config.toml
num_hidden_layers = 8
hidden_size = 512
num_attention_heads = 3
num_key_value_heads = 3
head_dim = 128
intermediate_size = 1344
vocab_size = 35369
hidden_act = "swiglu"
norm = "rmsnorm"
norm_place = "pre"
norm_eps = 1e-05
positions = "rope"
rope_theta = 10000.0
rope_fraction = 0.5
qk_norm = true
attn_scale = 0.132
bias = "none"
tie_word_embeddings = "early"
parallel_block = false
extras = ["some layers without attention", "local attention windows", "gated attention", "hashed n-gram embeddings", "weighted sums over earlier layers", "capped logits"]
init = "orth"
init_std_qkv = 0.0189
init_std_o = 0.00546
init_std_up = 0.0189
init_std_down = 0.00292
optimizer = "muon"
learning_rate = 0.00959
lr_mult_down = 2.0
beta1 = 0.93
lr_head = 0.0138
max_grad_norm = 1.0
warmup_steps = 0
schedule = "wsd"
decay_fraction = 0.665
decay_shape = "cos"
final_lr_fraction = 0.02
batch_tokens = 131072
max_seq_len = 4096
doc_mask = true
train_tokens = 955200000
max_steps = 7288
dataset = "wikipedia_en"
Each number is 500 + 25 x the weight over the matrix's rms, rounded and kept within 0 to 999. Layers, rows and columns count from 0. Numbers have three digits each.

# layer 4 MLP up, 1344x512, rms 0.0604, rows 324-331, columns 128-255
480496535521459518521478473481481552524520545498529519517531507472506481509442493493471515474488475510489536497500503531528480498524482450529515512493492518463513494503539486497500494496491519540509435546477487470528488505513477519468490510492473438447487521526530507469517498540510508485522506473480496533502525536540533502473466513507505470514517481503538527505488475502532503495537
473531490480512527500463494545512518520545531476507518532492492479494509532510459479530496521504510557523509515498502526500499455546482517491526501501508471499506517478499487527495519487512520458531524470500532526474505504488514489465498494513509482501450549520501517564519501533491516492511477510524543485513480437505534477506499519516517464556473494483480489508514493535488463509498
483504493495504484479477485547514512490484522485496498554481459473504518489518512489507516468492533468516509486508488504497495507517512532468522485472514520426529526483510469468531500525520477494515473478502529539483525521529518488450496511542542524507523467473508481466465499503478535550467517532523530535462499483489522523487476473510530467544473504536550491521535550535520501500532
568510524521490448534549495514484507549522473508473516516489486559493517509491489490511504508512463512515497466463506509498476498535471511505482527533485471520515467497505470508517542520513512476487518491539474506489485514520467526486487527507505481469509464509517458498543550516499460498518530493512488499470522486500506521496520478488504468539545534498541516487488487511503481483502
489467473511444516526486514492495503476536490438481498538553468486482482488475496517520499535548450501456503487481479499495483467530500497525492479500495545464452502489474515522500515499490495502476458488519501494504495456528505485508512494535490490492491554507464477521480542488505512497498465500530476507446494499503518501501523519522508480460475496494506523524510507476499456497487
538473524494500483507496495506482488493493536510486512497482516519489479475524501540489502503494512473504474510482486504529494531546495481482514519518510504509544512460507480502495472529521513496494492479499475500470494532505526475521502587491482550515505522478558503493499488492497532497486508459481479527446467465483514496490488487492499525524496530485487521481480514544482540525494
472560477464505523535479472521515542486461511530502500534514494516543520494491434535514490478529497518485488488506475437535544462513488504505507562471502548470524538506457489532478502559528517527520507507470505493491541485469468530503504487459478482485494491520534464529506476487506501496495452500512525484520532496511475507514542540508536523485520529481460491507479469459507521473476
501489521501529536484512502516471461543509509509553461483537506534505503542482522476494473500507530459518534506530467509452464503510494499482482507490518502478502498531517523508491481471490495517508499487527515436459485482522527504513457513513492528534469535468480484519468446517494505517465482443527468539485470476485514496516510491573484519478508498514527456515527531514576479535524
# layer 4 MLP down (transposed), 1344x512, rms 0.0739, rows 324-330, columns 128-255
500491476499493510487523526506471519498505486497537497527522492526480514531496481557503483556471501524512497526498521483513546484497499499496501522549512488518494532495507516474500520479557506457444506520538431504507485465491463517500486518489495457526521532505476478513480485472487505496479542489454503481504479485487509512515533532493535474487510510509491438516500484502465464493509
506494496499489496490475500507503537538496452451474523536490479466497516513498501478462522529511560490488483494530549469508502514489531500526511486515476486463453463502496505477493502529529487515502499518502499507525473518480481514470484495506513519567501482520484484516496447512489462501501542454553518486488508502485483483537515510510529497453502559490492490501505495514540443523543
506512527531485483522513510537471490516489530492520478500496489468490511466473506487485522502533532486528510470507500518437501493512561504473478504496485491478517546514491514483490481489464483511518482494472495535499531499510513530460474499526493502506514464482476453498516505515491509462537526530493538515508465498438508531341496505540558541474479504496479473543493464494509462535486
505474468526537504520500504536511494504526479533504532514476492529492510507500431461477498497499476528531513515457465496502499509502501509479480503507565534511497492506479482483499503517523486474478471518493479513470488513505496466519521516534509474496504496432524530531505491511492501494518530494465485506502502427529494524488472475506503508562529489486530514511469474506490470513486
454487497537544519474527508455517477490470519427525571491524521524513483515502498509490477504500485480496471484501462548555536484516487496517519502559495475455461513511468518499483524498484492549457513511520462466522486478481494496518488508531465491513495493482493523491500511503435505502508527534515519500481516495505498532548545483543522484471476519592500547525499473530533495496491
488550506504527530455467510504512526501482510534506434502509543513511504507492458488522507529529531529488516488487495493510475546515498497487494499537478515459474443471510482523524486508503484513551504486499530515479496519482490518467499514459510484497518524510538541513501513490484496498514490485507494479486511489500482517489480485468459484534530508471475518475511522501481523552523
485507460538524495494520487443498562476544494475499532515471512493557496474503495442514553498497486480466501510503510506514550434486490541521502540526490505456488526512488524435562510528496494456503538527582565572500494511455520471476503557454522506483532504439479504522526562495466497512453496449463508486484560499536474495496557495550502500497436478502520528477460503473482449459513
# layer 4 MLP gate, 1344x512, rms 0.0612, rows 325-331, columns 128-255
527513534488506478493516493585506516491519499511520524517505480533493505561494511501529518447485503556474504485513482513504532522510514474474525451504492520494457540485551519509490496459539449465515481521496506529497539472503473547482499486526524497544486471511465544531479476530492458477503521504493524458503476487502500517505495499498533458522497494487513485508508495493509476511454
472489462453523500541488488536513514519463505512452499488508486492515532489509483498488480466496526509542493511553452499533462471500517502472515478518512470493506484504504530515499463559529499476473518473467450523494503512512537489507480511543516505497493508510505507490503463531484488473479521486530534533462544490483499476555473503474490472488493497493473488489525509508507476461521
524532482465502436549494460515545471512510477487504479536515490494528510481501492487475506451520507520499513514456471536467465461456487533489510509485483527524477500487466476522478507528524524511471485499483482525517555495496483496494482515509555520459490461518488501523500521460513516525506508580481492504511499472513463440485503466472482524480489522512475514509508511491508489523470
502455519501452505497469463477551464518463531493532505521512490487491488491521515486457541514515501516527480476534511508560464474501460501524508489492491482539495500460509507498490495473468498519487548520521507540512499461538461526511522497485504451495539479505502456485488498481518528519494510542527519501482507486560472483491486484496488521528537503480501509497526440461486474471470
530495502521525534480488478573512535466443508491488514496493474469499504491484479446501499495500537507516490532510503506495486490498480517503530496539516495553464461516478486538488538480494500464538518532512444487538484527510521427464525474508531465540501475522478512526518505507495406521487501490480503509502467512475519458494542524481517517507517486491515523508471469503526515539545
493482477467468524495477483488459503486491512503478480480482487490479496493495497526519500514489467548539492529483460486501482514511485492496537495488531500508485503471544506491472488520502512523472523536508529500525495505502532479455559494483513485459477497471514466485510465514496521469468501468478469505452514494525467477498489512540490492469505511479455459466475480511488540481501
519459461484485472519494504523470502520525508477517520469511529559494474536483494440489512487505491502529504463501506516510526514534538471488501477504487474488533476495538501483485492528484487504463488478492515495538517546528482478512505519505504530518507485473564487478528545523519452503489518508514435514499507467491500513511471495465531496518454512479484506496492479521522473502544